config.toml
n_kv_head = 1
init_std_down = 0.0
lr = 0.00136
Each number is 128 + 24 x the weight over its row's rms, rounded and kept within 0 to 255. Layers, rows and columns count from 0. Numbers have three digits each. The size before them is the row's rms in percent of the matrix's.

# k: layer 9 attention key, 64x256, rms 0.0461, rows 42-63, columns 192-255
# q: layer 9 attention query, 256x256, rms 0.0509, rows 43-63,107-127,171-191,235-255, columns 192-255
# v: layer 9 attention value, 64x256, rms 0.0429, rows 0-18, columns 192-255
# o: layer 9 attention output (transposed), 256x256, rms 0.0473, rows 0-18,64-82,128-146,192-209, columns 192-255
k42 089:144155117097076107136134079155122135077118116098144102144118106145152109128125108131108124141142136136136130118119165128107114192138110152117142118144154126170116090132117100123133093130109142
q43 114:152147135089106115120133085175128138124131105126174077128141142147113127120087079122141120112151126142179123191151152150142126160114141129104130064099112093122145151144130117126190122129083089
q107 083:157155159112104123119098092171190153165154121122143110140131149159110106107129095100139131123121097137145160176105164153117106143077182140124132091111123134123095118122101118088143158132128093
q171 102:106110111154121123136107162150162124127113144091100118117136172109118102130114124128104137139128128184128115137100143152123163119141144129152136130152156144109110162138129151111123132127138133
q235 105:138131116119123130158167095143128118091139104168099112134157116171150176124118097143126122152101170144143135140155164130121119171089139138102091125163133090152167096121093108109151098075089140
k43 093:132159150090155137068115142097129134161130134156100165140163147118153148161153132118149165129104110167117164117141153109132147106116114119134116127147092091129088139153098129116101156147115168
q44 089:126140106094107101091161143124142128159124087100144075112105114123135084106158139107128104091134146118148146157127113158147129141111111137095132127119125158144113144119128127125199170160065100
q108 109:137118130143098099114118139135152130154107116090142115101084102127099135155132138146101117093142144139134177146115131136127152141117135103126181095086138149119112138117109145108156176122091092
q172 131:154114168147115107101132152140130123117092139131105136126095142109105156160152143139118133116145109151116111117085126128143139098132132097158153122104140159117127138098142186090121181141127119
q236 080:148140117120148120125168165124147129141130113141129131124105078141176107138156097114150111117140159112124120142117161137172144135093145169068114118128128084148116160123108157155137110134076093
k44 071:110121113156167148151119154105128114136122132166119121116110149124118148118134180137173137095131147095099101122129127130186141127104129093140134155085106112076130171148125157078120131107139137
q45 093:123164118153123122112115175155124127092151125117137116143142129142098192124086121124114119153121121091148091121152132131126104135132173075115151152105092129137158145151126145136163148107089105
q109 099:109134105115126125140144116140098155098160088114126113158176117151118125116094108138132102149117122124102134128137146126118106157119144131083143117138096136157151094151110126137111104100097120
q173 092:092105107171121134099120176128092132134188124091127141115143104111090130124100122129134138116102144106117133147160118120100157118144115142101112151155077102149143128113114082125123089081131127
q237 079:155139115126106140108130082119143134078130121126144116100145149174126145143135103117084128146096140147132145142112159138117094137098165126165119141162151147131153104130151122112159118081143191
k45 114:140116156098121111124150093075106131131137120119116119124149117124175101160155103109105148141120133153142106131118143117116141150116088155136102125153174116085114141150133122125106090121122150
q46 119:126090153159099122150133153145101167088137127078140123142144106127122162127068111134082104149130124130109115157140113097127152117107093115106114123116148148126165137107125102156165138101097142
q110 094:135150130110136130133126114119115159098114130092151125162201136130087124127092113170113132136124126152156135156159091128082130123142131110123144124126103138137129117122118089171155153137112139
q174 102:089136148109128086145106149130145138122125129105106158088133147095111160163111126127113169096088092169072126124183119159136172109133154122100101115109112145138152108139124099141163143147094146
q238 102:119097121156108116133138129120111140110127095105158107105138082081099153131114127180107118120132148151102135152100108134126185093160122100131121139111145154110188129134163164141158141104123149
k46 089:131056132120107105108092159131065120135143091134127134078101141154139126147107114074092132111107122131109132146097091161088124111142122160065111141103158158130119142087124122112141157126150132
q47 115:122103077068135155183160085141112157123121125113102123160150130135163105116107079113137121117101131120081137118160155124148099164135125124130150144160119135157113145130125103208158101121150123
q111 115:128120085101136164146158070111086141136103127154126099164146140153145102131117126150160112150108142115138139139149141086125096148153109148160173145130116134137107133120134158170115102128131118
q175 114:110111105085155155136154101129101138158128122171121111121127114145134095106139100109147096159100141110122164147124137129135092159129121165115137126118113131161092112137138099163130122130106107
q239 105:085114135082128144138104130113145070125090154124115139161148151107128157144150166123163111152132094132058168097144124122135094109145109111153118102106099121107120161134127144143148155165161123
k47 072:114111086100106104150099076104087109115160176142125147128123159149135077135130082094110147106127129121168133138163100104133095151143135142090133122152163136056104140090105094124157131106140138
q48 093:184149133122146113091129089111096176101136140138143135147153101136104131124065108109126119146127119129170155123130103074119149121143125133154125112149119150135097108136105097119110139123082118
q112 077:133125146103145151120157065113151124105108105135131152139103076131080064137113107117137128132108140122127134109095113130080126155161133157094126141099112100125100132170133118138106084087126184
q176 077:137144144110153152117129075149145135165148114140167126133101087138106129107161146124151105134083122084130134139160084108143144176127135132116115093084115116176069131114160108145090120104132138
q240 082:174113113153146154142162096163094175122117144083124110134179115143128151129133090153118110165105111118102146126111111118134120129159105119121164085146168166134115146139119118147125107073113138
k48 144:118106132099158124198143060124123132127123169133120117105148151159159077147130097113101113138119133140130142154150146115119101170165119131101131135148114137093085137116136112139099101094150137
q49 096:170115116111101149131131119135128172126126098115141136165183156127150091141107112128121135115120139172126125124146127104100077160149112132156108101137151114150074125160123133143095159106096118
q113 124:165141100110156152162144076129124156128155097121178111156164110146147116102125091124128091159167137139160145132152092096122063196127105133121125097137139131146119132145124110140125125144099118
q177 143:114139100097119136153144085124090161131166125120133099140164142151150081130136110105102124163115148128154165141145147123117092168156126141128139102165143112134103125144115099175125108121102127
q241 106:170112104142089153134125080114118119113151116155137124193138129129166091120157138124097152138101123109127123149146140105057070140112101134126166139142146125142081118139110115138111135099159171
k49 073:120150104107153141137134082120171098142148170129111121064142131107144137148094128145132163081121146130180135119188082152101140127136122101082169159144180145073119126105155132138141143144136126
q50 115:104116126162151112112118183140124098126165139126095149109127151101119161175161164143101155143078119141109106111117122155088167063122153105131134113089128145084168136128123135096124140149156147
q114 118:105124142178128136095123184119140106146116138111116136096099127091125163182136171135099137081097115123098120118099127155116181058114118114128123131125138155096154114123146159116155142150140136
q178 138:131110156170152109094120181143128110126127131107123141111096150078120174147138145150108132104119122136100095141105115134151158090116122104147144110107146164091147134116130165113142158149150129
q242 124:130119140157152113112120175169123121153116130127103148097092136095105148154145135170127143099125098166123114125113118167139163085106139113125127121103096126102134129120143138106138146162134155
k50 080:129153091151123130139140127133096138156104089106140104167104109138124155097148146182145108162150123124121150121114150132143090138141130115139130118126098140185158097116089106109134124127119136
q51 140:142100122122118137128098131138154129157108093132147097144080156127115139105097126126129129091141112142131158144126138149197138147067113152113132097127087120154114169130119129144156152141101093
q115 104:151095141178087113093086137152121134121139094125094140140116134126101164131133141154151153098105105157093093109102104154141155099082164076136128118132082117146149111124115128144112151080112117
q179 089:129094094155149161106131159137174121117157158124131152126144112135162143114135134141109134111111177123109114107127115157120155109135121103127104176157134150098173150139126127133159100124175142
q243 105:127110145119091097108120136124129177112114073168132112150110122145119181094096114112127129118136144111163120155112174099171129122120154141113115134126091100146189140157125151182156151120091089
k51 096:116104125146119127126134122092107176101107153101125118132124135165099176113136104136098103116132094124121136168140155107123169084133160131119176150141140104080119162165158101150144133129123141
q52 105:085114107189127156124128119156115140133136118076146136112138107163136144132084137144094132145141176132098136107147152164136165087125135159148094111163121130118152147140112127149101115123112078
q116 093:110135151150120139111116118189148113132165145101159134134181143117175187150125113138103081141136149147080149126109120099143113085118091138125144095132118119093160158102117134130105135126115123
q180 083:104121108137157141133179103123131125089151120107100109118099148133151107117141174130116096140129119170107120115100121113139122115145120128103130121129142141109082171095135199157122120143109114
q244 137:118095126180066120111122100127115138155140145094122127111118123179135145104093125130084143118116163123130124150124140118091136096162142153146115117136119130132159169140126121144089116094115135
k52 112:136120164161127120116127138106124158102176135144128163065114135108176128133141163131126176151160146116120136119114087144106144103133093161143112141156148113118128141131179154153124129113140120
q53 122:065077120148139143120133138146113113123132123103137123135131138145114185130122111151090152171124120087106145147137169105130123053155160135162125141096114140132186119119116139192139150129151136
q117 104:104086134162142133132119167148134133150129132124130113110130157114103200153150134178109153148159126133126112120125134123158155070139135114167111126088131103137194161138109169142140124135131139
q181 086:089112093167157113153141151148146094115126104154148113143079132102123129100166129172122126159146133107099148133121145118169133089160120130136099151141122139155141133130119146167123112131157126
q245 139:085120119134157153145118153126150129126151163121158134153129176143102180127105114144120152177138141085118132117122118074121119087139123153159079150127126113127192131126132146189139125146152123
k53 125:110108125118090142150117160124126128119127113125155120150096155132161137100123135121123161181136091091098142135148128075116116140150099157152124136129101101114161162167118132115141117134104133
q54 122:117146156099115103123112130135157153119161124105136126154101133120137127151110114087134146083146101135104110147147138151223128148110139154114166082114123127142088134122101123138135126104139067
q118 089:160149087103103135137153098144159171115145104098117105169181162153132130141116106109109128143087126174113118143140159115152068162095127147156120088158158108134098122152108089140101088153099110
q182 078:138128136113149117117105139119132135110166101139154127172094145137163119123189148131148097127156179110120118131105137123198123116091107146141182121097145134107055125119135132143132133161140154
q246 122:168154122109097113141106129165166140124167112085109141167115187101132127111138139146109136125115130149105126123159152106137087152144133137137153063133130124133106150160086142124135139102113098
k54 113:116150120094142161072094149114121129125152150136085138082141131070133149110123124125155188149111106129119131090147114135119137132131148133132175144169176108075142104139127140140126136103163136
q55 110:083100100120147130159193146119152115144146117100119083126113121106161116132111139160152146108137151121146129150152121149134092114119120158105109152114110092105137165148107153123148124125168078
q119 088:087107119159098145117188144132138119121152149120119091130179135117137154172100140108072119169100124128128101112132145100119101122140105152193103137138155121133147120137096157113136112105143095
q183 083:086106125104138124116166144113084174108164119149148101138116166077149144123116104147103094194149133139132139138124148129159086131151112126200111130122162173098109174120134159129140104126148110
q247 121:096121135150179137129134169114181068125135141108123138105107133120135129160134151142127138138160121129128121116114103134129097105103138149194094148117108142090126143108130151144174132123155120
k55 099:121162125134084117125088129118099131118136139134127137126107092122118125153147153143138128128150130119126150137136113138174146131152141139118129127102103126210120095135155124103107132117112125
q56 125:105143153187125134115130147126167085149128180116084123131108131147139152151159171130114119137106135127134134096092146135140110106112107120167126128102124147089122119111122160083075152104185133
q120 074:133132130143122106136134167107119137136133129132119152153114124106135157118118125109139138109118116148131139106154165122196154127082100140130078104121127138132149143103158080104129122124119118
q184 077:137111084135183119122125102094157088095150142138070170145166120156157139107167145136154123126159145124118138090125119136155115117129080105114131160141104158122121141108153117127123119116133163
q248 130:115126142173160153099126133116158092144142139130102124138109170156192140136138147118123127124095130117136127097094133095113112080107093118164178116079138166118107111111116146091111171125185104
k56 105:150138117128124133097161121110120094119143119093146138118125081153196141110129121109131121142136130098141135119117162110136130133103065120156147110098090128133122117111110130147153143161087118
q57 121:142097092085092136150172108091110123115160138149116109145176101103112113118134172131129123115107143163137098134157112094095106164120174124126126118142181142143108112148134109113127120132125189
q121 104:126144089122117158145158088126115127126118120124127090156184094175128090101090140107167134112132151135149173116142134139082116187119135176104116145160137144138131128170163120086140083149119113
q185 084:154105117123148168125144109132102104127075110081135148143144105145101122158129130143154143107152121145124162146094167131136106158124105109133116066161172142152086140138112119073131159192094127
q249 126:165155124113097132130152091156123108102150134094105097136162137138125075122154148179136111129109133178140126126143128119123115173096147102062120090138175094115094094163136104101103122105102127
k57 121:115173139125126103054127082128164121093121150106076134108121099124103113109115131135156119136099132144148145143136138142113165121115120101105123112111147143145125111102095122159158162113128109
q58 108:133105113103136138145103117093139100160157147116132112122150126104140159128113144111093162184080172116087107129119130079066145102126131107134144119143169157121152121101120113150192144132128171
q122 086:098137143119142104115090175079115102131099140115147129114110128117136100122127148103123105118099169145100161137102148139112131119138114143083171158136149146149135082198136155120143140156137174
q186 075:130124155113098123112147131112137105147105080145102129107186113118113143129123132095133149093059123132128114173145150105114110155157127143133130113119119142154087101186082053099147129085142166
q250 128:105085113136112092145134131110112116126131155091099119102128143123118115105107094099102184161106147141101131141142164108128154105123116107083104133155142116154150138115099093129091160126143141
k58 118:126072123141139122129153119140092123113134131126094147157118077166142110113125115134120128121141148127153143130148128159133128128117129086038109158186127100135160156081092151120112125116190127
q59 120:152116141139133139107111178142127107140166141148144110099122118139144157159111095107102150117104113120141117126137112150122132101164157166111085184153074121147120149144130112085131110114154104
q123 097:105147135150122141117101162168125090128145155118097155112115167160163166149116098106086090154071116114102105081068123130135121100155127166156120183121092126134135096136152134107114121149179153
q187 078:114179163086136159098100143120140121139163115148109112164111141143181172140114152114119102128093102120087124131131124123165139127140133120144080168126144152136102119120110134089114145124147136
q251 150:130113113159097141132116216133122117138170145116125104144129165149155114141074097111088175146088135096145116127130144111098131100166160165132110167136090123133118150170123103101125134125156106
k59 123:137128139119127120096140153129096105092132118145086149183130147125134123147144099084154148169152156087138094111118139136102124109125137159139122159123134112101145132145137131123091120102144118
q60 110:140160135125084121127104101108113128090130119118128125168168124144123104118091170112121116110081150128126098112140153097078113168158164097107140164150143157152100090148154105104131076125092141
q124 087:101151138104134142136122150127132093103118126119144120131128151117116093163097156130127137148125127112089101084111152139105118112165147122131137152118143124122111112128130106153122103108125147
q188 094:129178134126099088142119088102094127130140124126117122090095121176067089161084113107163166138074124125106148099142133127086144131129148125117137170078138103163134119137122101140129110124106119
q252 123:154160110095069112111133095153096101085159145098125140134138100178130096121101115120105166102068148143164131118138158148125135137151165090094154174178127125162147081137145117116120129092122145
k60 107:120135100133132160113114158132134111142129095084084128160112143097131076123132148132116180123104107161103124107131129138129153080137134136130152112115127117159132144155092133058096132119146091
q61 099:093138132134120117139108141102131109128110121119114090119139140144148127101150120115107125152090096099145123127127118153111165112102146118118163174085155137130137091145151135152153126140139176
q125 074:135161170151128140120134128061113115142135177145188102158135111140127120122138156120093122150143113114090131106158122135141172098142121092125143118134108106085148119092110175141136101143149130
q189 076:142098134127119086138120104065130136091082160158112116125145118118137070151121112129144148088151132153129144120118124107119146133098128089114135120087110137111120122136163157193106113118102136
q253 106:106137134123157132142127158123118103138123135109112156123151095098099124126131089106131127112168114133127124143134143146168147124113123153128130136072116124135142132142136134126116123162134165
k61 094:124147140097114133180100136152123164146097123121133148158116169128117143119116151153153075121108126117107161080058150107138187138120142098107125116143173134169112084167115113149159109138138164
q62 106:133173148153107122098118122141120165134137099135094128111106073151107152105085138093126077078109130140150131088153107169137168129148162109108132136105111165126129099123147109137119130116122085
q126 109:100142103112145135154133114152125137128171125151115122124134098125150161102181115149132084107122088108133143142140133155179092142102133090136198092088108180100110100096137143141145133135135154
q190 080:122168116158166150159117100167116134145138128138088087100141147126114144132141139154168105123145122118119118156142103138160127160065138128104151105071065130123149109082137149111161106128079118
q254 118:151160052107115128135135113159099161159167098130105120142121086114117108071112150112141105096089140156141170118167109154132130156147100123076136099127103135123113157134130107120120108121129107
k62 105:123116105115121115143101128108108122106136101115104138124130142142107154090080133132130160155096092109136121082129077131117096132128175121118107151151149156119142145119112136118112121097146152
q63 105:097086118145136156157137127109139079167166199135118129119177130120171124149157131166081121173090124098129162125123163123078129086129120144146148105093141151075138117112150102127141155129147168
q127 095:103148128145147157125134129083139140161170179114140082109154117105147116129152151141107105113127147095133193145123142147115135097120093176141148108135144138102111117140172134116155139138132131
q191 086:119128093088148128155146097093164129147122133137076137163161156115137131141154151153102110088141098152128135147127126134152092117103110135177180093109129171117083121108115165137130137149134141
q255 113:077107117154162151133139122124100133157139206121093148079158131101135124121158138151118093172139117132116173137134142099111134093128098147179098121084120112123133139115160117120126167175128157
k63 106:149116132157116127139177127115149133124176150162145166138138150102154105089114117136156093139135071119137101136134111128110113096159077076126089114139122147158150143115110136147191115148156131
v0 091:111141165159123148143130140058131148122154141101161110143103111097177128162124142127106135113151160091125096181107162131138195100130118117117164198162128129169143114146133146124116103082123151
o0 098:173143150105172126131120123134149095097121090164097150150152107132136127143094114129130102169166104131156092071142096097110116150172103095145073127113164139156077113110141129143083131122133140
o64 093:140141140086155089150099158115149105102124139146122187135128144119108127140119143122149109136120131120103143114163104095085155126163099090151141087169162121159063104149136125158097144129134164
o128 087:136153136099128109162118161132117105101102164133122139157151127112150146156108120109118129102122161104157144114148118133120174110147093097128090113171130128140085100146152084184114149133116148
o192 093:165116104116147100133124097168179127104114096169117136124142117133112093112135148138143104167144112143115099097090148114127099159134126104133088076125134114133075124145135166158123115129166124
v1 102:120154118094093159117139113147145133106111118120100136147097111124128126080095127198118146144085096136144145114154100175128088109133130158133140163136106156134148146141141125132173119162167088
o1 101:102119129117140114117137125138117140121133118130149129114082145183113144147151158117188126117113123139102139151114146114118141185168149083102149158173157147119125159125152103131126167129133128
o65 099:112132140108156123169130119137184133103097129117091154177129123149107110103111124142180116133124127130139137107127164116124164183123094108108103111140091136159106128110175095143109140138136158
o129 094:141126104129139135159135131115161093118108120105129157172138145157115138119111128142167112114114139114156124105148112180104107169121119118095108127146121117161119135130178125166141106123161141
o193 113:069082161101173137115111138112121122110144125155100130145111137128169132144117116090159118122113130130095168162097191147100161156149097062076160126139145150130120130133105107097112159132112179
v2 103:120100120148159133122129099128108149106138117156134142151100107148142134121118141100113172117124097110117104137099174131142119139121082132186171138096141163108147158119149116072132124149095115
o2 087:115187158120145118131142152083120107104144105166111137084098138122107117125154131107171138133151108134178157153120134125157109112169142120074089161175143084140163142108131164109113123114115103
o66 091:120111148178152095094165108089104113125148108122076087135097120089115127121174111114152135175097155100173157122129118153150108147091115100105159146120109133119150110132121158103138114110131107
o130 110:099132081164141131109121141115113142105157082109133105130110084089133168100131068124178119129087101114147173150157077156121093135112160090100146126106130138138165126146176090098120141124095120
o194 107:166166120122131117141122141131107107114141133115135135073123100133108083105136192152120121127119128140113138137100122097147150110126112144119125134135151138112130098116094170171141123077108118
v3 099:118132127125130090136154143113096158114172106179106129122107112109164113102110141151121141143116117131107121105133140092125134140126090165134082158102108085154115092122097140088128085146128144
o3 093:120146155135145156121144157120110127107113112152104049115121154124129129142097078088119163095163093098131130120108160087132099117129136126158136165108114167140103130112131133120119121118093123
o67 089:130136125146113159159096108141128152099105147110116108124107144163098117130109114139131156135114116156137163138107185099149088119115142132129122119116087152139127126157096106142116141118101110
o131 113:116148124197127138094113113164114105107092143104089119136130122109101116127108135097132171152128123107138159097113173093142095167085145151146119109158109130134153128134068092102124092145115128
o195 106:090122096135126130141147168134119140151129086137117089129115151139131148127133067120109140072121139128149133152132174129150120108128137126112173119101137156128111092138133086129140158104091117
v4 093:120167112135143102082146123115173091124128137124170115144133114115145136082139126103100145109099106135139152081147129085166106144125155159130160134132093153111153102102114139139139150108097151
o4 095:142126140140099123119174118138142137084175133145121127098136114101128095153078134151114097123102146104088124114087118145102127153125118102101096186124172149134074118135175138145127115121133135
o68 082:153142147136139102180147115116158147102122107164087125151175119121112100098111151127165113118116146137115126109120120128124168180116132112109097146118110067164074149152190163159116108136144109
o132 099:134129137137133126170134105125131136114102153132123107164154084123103113110130169120129145107076175147117139099089131157122152140083134152115135147150074138163148097115200120169153120119091148
o196 105:113082127111160152131126141158105182102169102150144152121155125089140142160128104121136122172136132121114135162115113180135148199109103116126078126134128097131115127154132109142092144125142116
v5 108:132128107109129198152139135102142180114135126156161149134115125132132125113152138111139128146080151159091137094148096145131137099113160119117154105120172139135119146172102114117085132110167124
o5 113:106102089113113117124166129121150082117143105092119098121146118121132169137137111141126083110142132103132067155149153087131102093122100120100132160097148154121114131125112162143159142121164167
o69 092:123133114125110133143125100122116128149137146091117127137105119173159130104103144169172101110087144113153139176129159123127139103145132173085127131111086167149111120150134109150160131147136145
o133 108:098127095102105146152103150107125138142153118115140153149098134157161142107112109116124100093073097132143129148133087141131141096131161191109069148160130175135122083149141063125162151154132139
o197 114:133124136157091081088126099130152127101114120114106072111148114151123126126113161116101138154150175139158134153138157131151131131129109094116153134115126105133142124096144167144129163124118106
v6 103:068114137131119148118135137078113129127113142102179192074109124124117113144114096105152117136147144153146105123082114161137116149102102132104131148131168087114107172153131125137140058091169096
o6 110:086092067138108126168151155145071105130155138124132119140143112123140131128134117177157156076104147085140159184154089139082095082130147128119131154127120131112159148180148103135129164144114135
o70 101:081130121142156132157103128151117093153112131096164123120125125140172115156146120142126162109127117102123114122141101132111106092162114133153139142112123173076171125145143135126161118169122126
o134 089:088095075128147123143108140138118084127129081134162103088125166104148106172113093111113139153100075081127128175134156091122085069140134163140119143077164148112156141122079144108137172136132100
o198 118:160117077172100118169138109117125123137167163144129114146129091097136087118105168148133149114155160132140152111154114128105108106128128085140133126148125099107147140165139137170124115148070144
v7 096:131123113092147116135153121133117126138141114122183090095168092139171136124079145097100154153136144126136123113118115082120133130113083098175122156158105132108115161130148156103103164114118122
o7 087:122138135137127140155136154048170090100110147185119135091101141127145111111128138088138115107094129106128117108111094093146167154122133149145190145131172116101092136140129112098103092083121162
o71 095:150097097162112130161142100081108100149127144138098092114117153145110112118108189114120092104114186118120170133115115102117142117148152092155154115154130092117100134169143125148105134150109120
o135 103:131108091213097130143149097123104097135103146105125101103128158148108136122107214129104111144118154121123144098108123102124065120128136089151177130155123116101171130122113142101139122146098117
o199 104:107075134099114151136123154122150163093137157156078135090121142148127099126173133086135118145117128106113101202123140170145110137126129084114146130103124082142063131137134127158089139092157144
v8 103:128134069120134098152116134152153131131153107139152130114107095147142125138130096082067127142085083123150105146134107171132124124118136144058110173123107122090160136142153126118121082136143144
o8 096:165147146154134149085160134129103123117123158119118132122171125109126123100105117152159127134117129076150130097105127129095149096095150119124137142092152198119090113130136101122117151162139159
o72 092:141161156151120112081136161119116137120149160108107145098179145095132161135145127104185111127087105088183082107150098149146152108103124078089110158157133147114095124135157140111102126103113113
o136 111:143157163161118121118133174135151125127121164109135143111155140109118099156150160100124152093120109097156101080092136086164111112117099162142150140119117117145139125155108133142118099117122136
o200 103:108111131107167169095160087110112152082155122096137113145152137146144149125131117155155089132119111163125167123178138155123118111146116093118145109093141192147080117080103080090102203145123116
v9 096:106160125163178105113153109131057130124119130122119164134140090083095104129102136096117113143123164090127113125124143137147136143112102092158113092151138126079139138094133127133138132125096090
o9 104:127132105145124126095120122094114134114085108109120120126120113116132128140154118151137110084121166125125171143124107112101124171092121120117150140144101120118143124147148178142138131124145164
o73 088:135159096112121122100148123123163102123148091105165098118186134101132135165173074120068155133138106151131103149189133110092113165112126082143134132109139101087127129139125162095136132122152134
o137 102:147133099164130137125169190116093126119114077116116122161133102111133112119152121105165150140124139114128175123145161136108159153134136110153129126145109119157157130140127167129125131138118137
o201 099:145080165084108151153101123149119184142166103156103119120120183143122160137145099144110128119147136185102163128118140161171145143078109171091153128118109128164152081130086085093120108127114140
v10 091:105132145124159155107169131140111149130129149090095136170110155130141140123125159077181121147112155084130142138110124162128158089110113178104082136123165109095112124173142148158105153129120105
o10 098:140099118096172110128135115161131131084124043156116126142126098128137149162133086142126116120140049147135120142136148132146099161106116097109118158065126147162087121136109176119137098112150114
o74 085:128120139138150123130113146100105101115120082177148116165120111127142211161153105142096117131152115114114129094109125123159132123130113065114100111137111113165117116137120202169139113163129128
o138 097:146097160141157160094109146098120152100154128163136117148110083115152171124107145118107064125164173083091130136119083129149186102140089119156095107119123103120137122131147179121136122165164131
o202 101:124153125137176173121130074133133134128116094154159162179123096118116114132105111157124142111169074156136136070138164144125112138145134097123143093157116183131079153090155140139154128179121112
v11 103:109115135126107118170152104104142151123073117149133147145141116142134130144096086111136133157104110128150101121131119145146091133064103105141147123169151155088143111163129138157136151098091157
o11 095:119140097121116146131147110141086148135156160069126107110115116127165164174107054117109088146145146104149145141175119160085113130127087126097112119113125129130150099163128123099107105134152122
o75 096:166104114161128119139134049159098138115110102125115093098151115143121139150116070114078105145169139149156122146154151121094107152153129107135138118110165116120099134151148197166151159133165131
o139 110:184175095103168103172151071123125144133138103148104081129117139121135134140118114117111088164158142162143174120140130119102090116143126087147137107091114108127099118145150159158105156091112163
o203 102:125115121199139138039115135127105118117132150122153145137144101121123119134125082134116145105123134097157170098144130175122159122143136136133102138120128138125130173114149117188130139162155138
v12 104:150119143169150142118122109147120130119132146132077144147112150150129132155148140105109104104106166095147118085139145116154150148147143093122083103135109145083133135097137093183154101144138129
o12 099:145150095145104134149117115116114127104141114126124140104118105114133115129131113149162125118106118123132099136135145141113162138166121137184109144110140167113056141126140138144138146150123112
o76 097:140152112172137127114138128108139140131199082109118086111109155054108148169162121133093133142129096134100089100130078112108136135152135108131126123121122078107086146119109166141112119133112095
o140 104:113120125177138152127143152095146133135183107118122118149108138107123144161150134145115089150130119139120115119137117133109156086169110120142107098123106109148116174118107127122123134150121113
o204 110:137089127090135126203068138149106159066140110113128163062120138165166113100117114141155151129154074127165128156153105153137127105125103135160137151102152127115094087119140163136096132094144122
v13 095:122111152141158120176083139149176137167144103108127136134139148108092129072115114176145148104144152127074164123110069167137086098193117134113120089115121114169155152114127151084130096143141132
o13 097:142142143129124108118125110137133155106103167155106149138156145160139098117112154104150119145150134097148145143094132143163082141125100134110176154137147121118142107121122110145122118125126112
o77 102:147111142110088100100116177138172113104117113136115119183188136159170136126120129138132108143156113130151117134119123133166142115101085170092100147095134161155168117126115111077141105127146146
o141 097:168123148101108112103148128158145121111145126154099141166143115141163123105097135135149101145169094148158116076123114154136173158117096152092069113160156179153144106122154135105118097176150166
o205 089:128161116099104137069121130096151134101120132130149111120159143125133096167121106147106092138107178168097086114088140064132135146127098188150099145143120159080134122156112110110155088136123113
v14 108:112162109147114095140090124128146139139050133125147098182104120152157116140103147124168062150137160127144141129093095142143114120101159143146165120153135152129106110166164126112156122115113149
o14 107:172114162111130126125121139137139163190121131102138128142113181134144188116139118108099152166165116154151143105114147129130123087118124158127145100126129129103162134132108153113069149160111111
o78 094:141090112143121126142141093139141145175137136096096117137110136136114147138135138127118143099144156114150136097130115141107153141164130112109140149165124154139140109164161145148107163145098160
o142 119:129156107153113119167143104134160131148139137080096117156096160131083138127130164147147116143146134132164134117114091157114125121150137136090122136119117155135096122162152153132046117100074139
o206 095:148102130146111111078126100141134158112131118139151118112127128139143107105147160159122118099136165115097137101097162109105128105152138105121135122160110099096141140134142166171123210166134146
v15 097:157143092101069078081142119127149127098161081146106139123135116140169131132087084099118139137119113172122127166182130144103137121096094130134090160118101147106110129150156121145153149146113149
o15 086:126084110105133133156103108136159126122119141095167144081122138121110161136159123120061108143113131130103153134120177145143148090169115121138154130147137116135105109133096099157129125124130129
o79 096:143103101155119123128133081112080108113138138130114087103123112152157117120134127103084106138139177095142127116097179113138075122182129133135175141130159082125126127106091186149131137104157104
o143 111:144115120112132130133102074136134115105147124134107124109083151130107114121120145122095143138102122102117116131096157090148060086135142125144211112074147119107112129140075147097138132102149113
o207 095:086121129151170162101121127119114088148076189127150168142134087130153163122135081114095136123131130089164131115145144121107142120168106110133118135129117128135115151081148119182145159165131176
v16 097:178132106148164120116182132127119128118140128125162132129144107096110126123136130126173152159135086133109143110109129167149150107110152113149148086129117105157112169100107129135135137127135133
o16 087:087128173164140151141161151092166115091109131154142134119137110121121128089154161124078119100074121169134068117148145073100126147149167110184138133159137105113147139117103149143171108135179179
o80 089:080138116149109105112190149134153109091116164122095123112150169110174119096148131103136113130101150076111113126116085117103158124138116123138095174175133126132179145141132121099159135123168175
o144 110:115112090119143122124132120123139122122154153118119161092156086132129135064131113151154138147073122123123143120192124128088125119111132088130126110160130116145186127108164113148188128141150173
o208 109:068124155110149136139119173088143120125130115117103126132097170093170122189129130078093112098092097150073100115093095118089124124174129130142109189113137137136123144114102143075097113087140144
v17 091:136113091145166127100079108139133092120131118144134108102173101140116149135129112110138131113130107181141186108112086132136126159088139125102130101126120146109137187135149133086104158081114131
o17 081:102121123132138125134118142123147124097121154154141133117140127130095118100066163128126132098091116129156132100120105126107127132144184131106167166145177115118104136123150147118124103114159155
o81 098:116099140152119107080158164119103132115141163151134137109133145100131126104107136103128089127125177099166133104112085143125166097145105114124109130172137129094142158119137156109161161122142159
o145 102:150085127128132125101127118095126144119168124134127109096168111112144139093121138129119089132090138178136114115116081134146145121099118138102117132134155138106129142110154203083175128117161150
o209 097:084105152128149109132131180093144127083131154147129125094080133127120140150104147100113113174132130101108090130121118124096092117181137143123132167131146124164106125106135159101087109124154140
v18 094:154133124143151126153105145111147146174111150125120158138143110137114117120167112099085142128144117105139145132114119105148154087121117133150158115109143155113098099106143124119123165138125110
o18 085:201128134111123122082125099144114116128127119113142179121158140170087131098149137131163123115143070135130112115122097126153099149131162159157153106145128144147099135157121121157116157174122141
o82 086:158147121126115103106137161128170119147207131109126122124133182129112143166170124122163144121128116090175175117142080149133158141121130074119089126154096102155109101163138105126120122122087136
o146 106:147128132125103146130125161097152178139152137095128111154142140155131151170164103119131129144148141111124150142137133143122144139147122125154127125163108135137137129117130103168110138154105140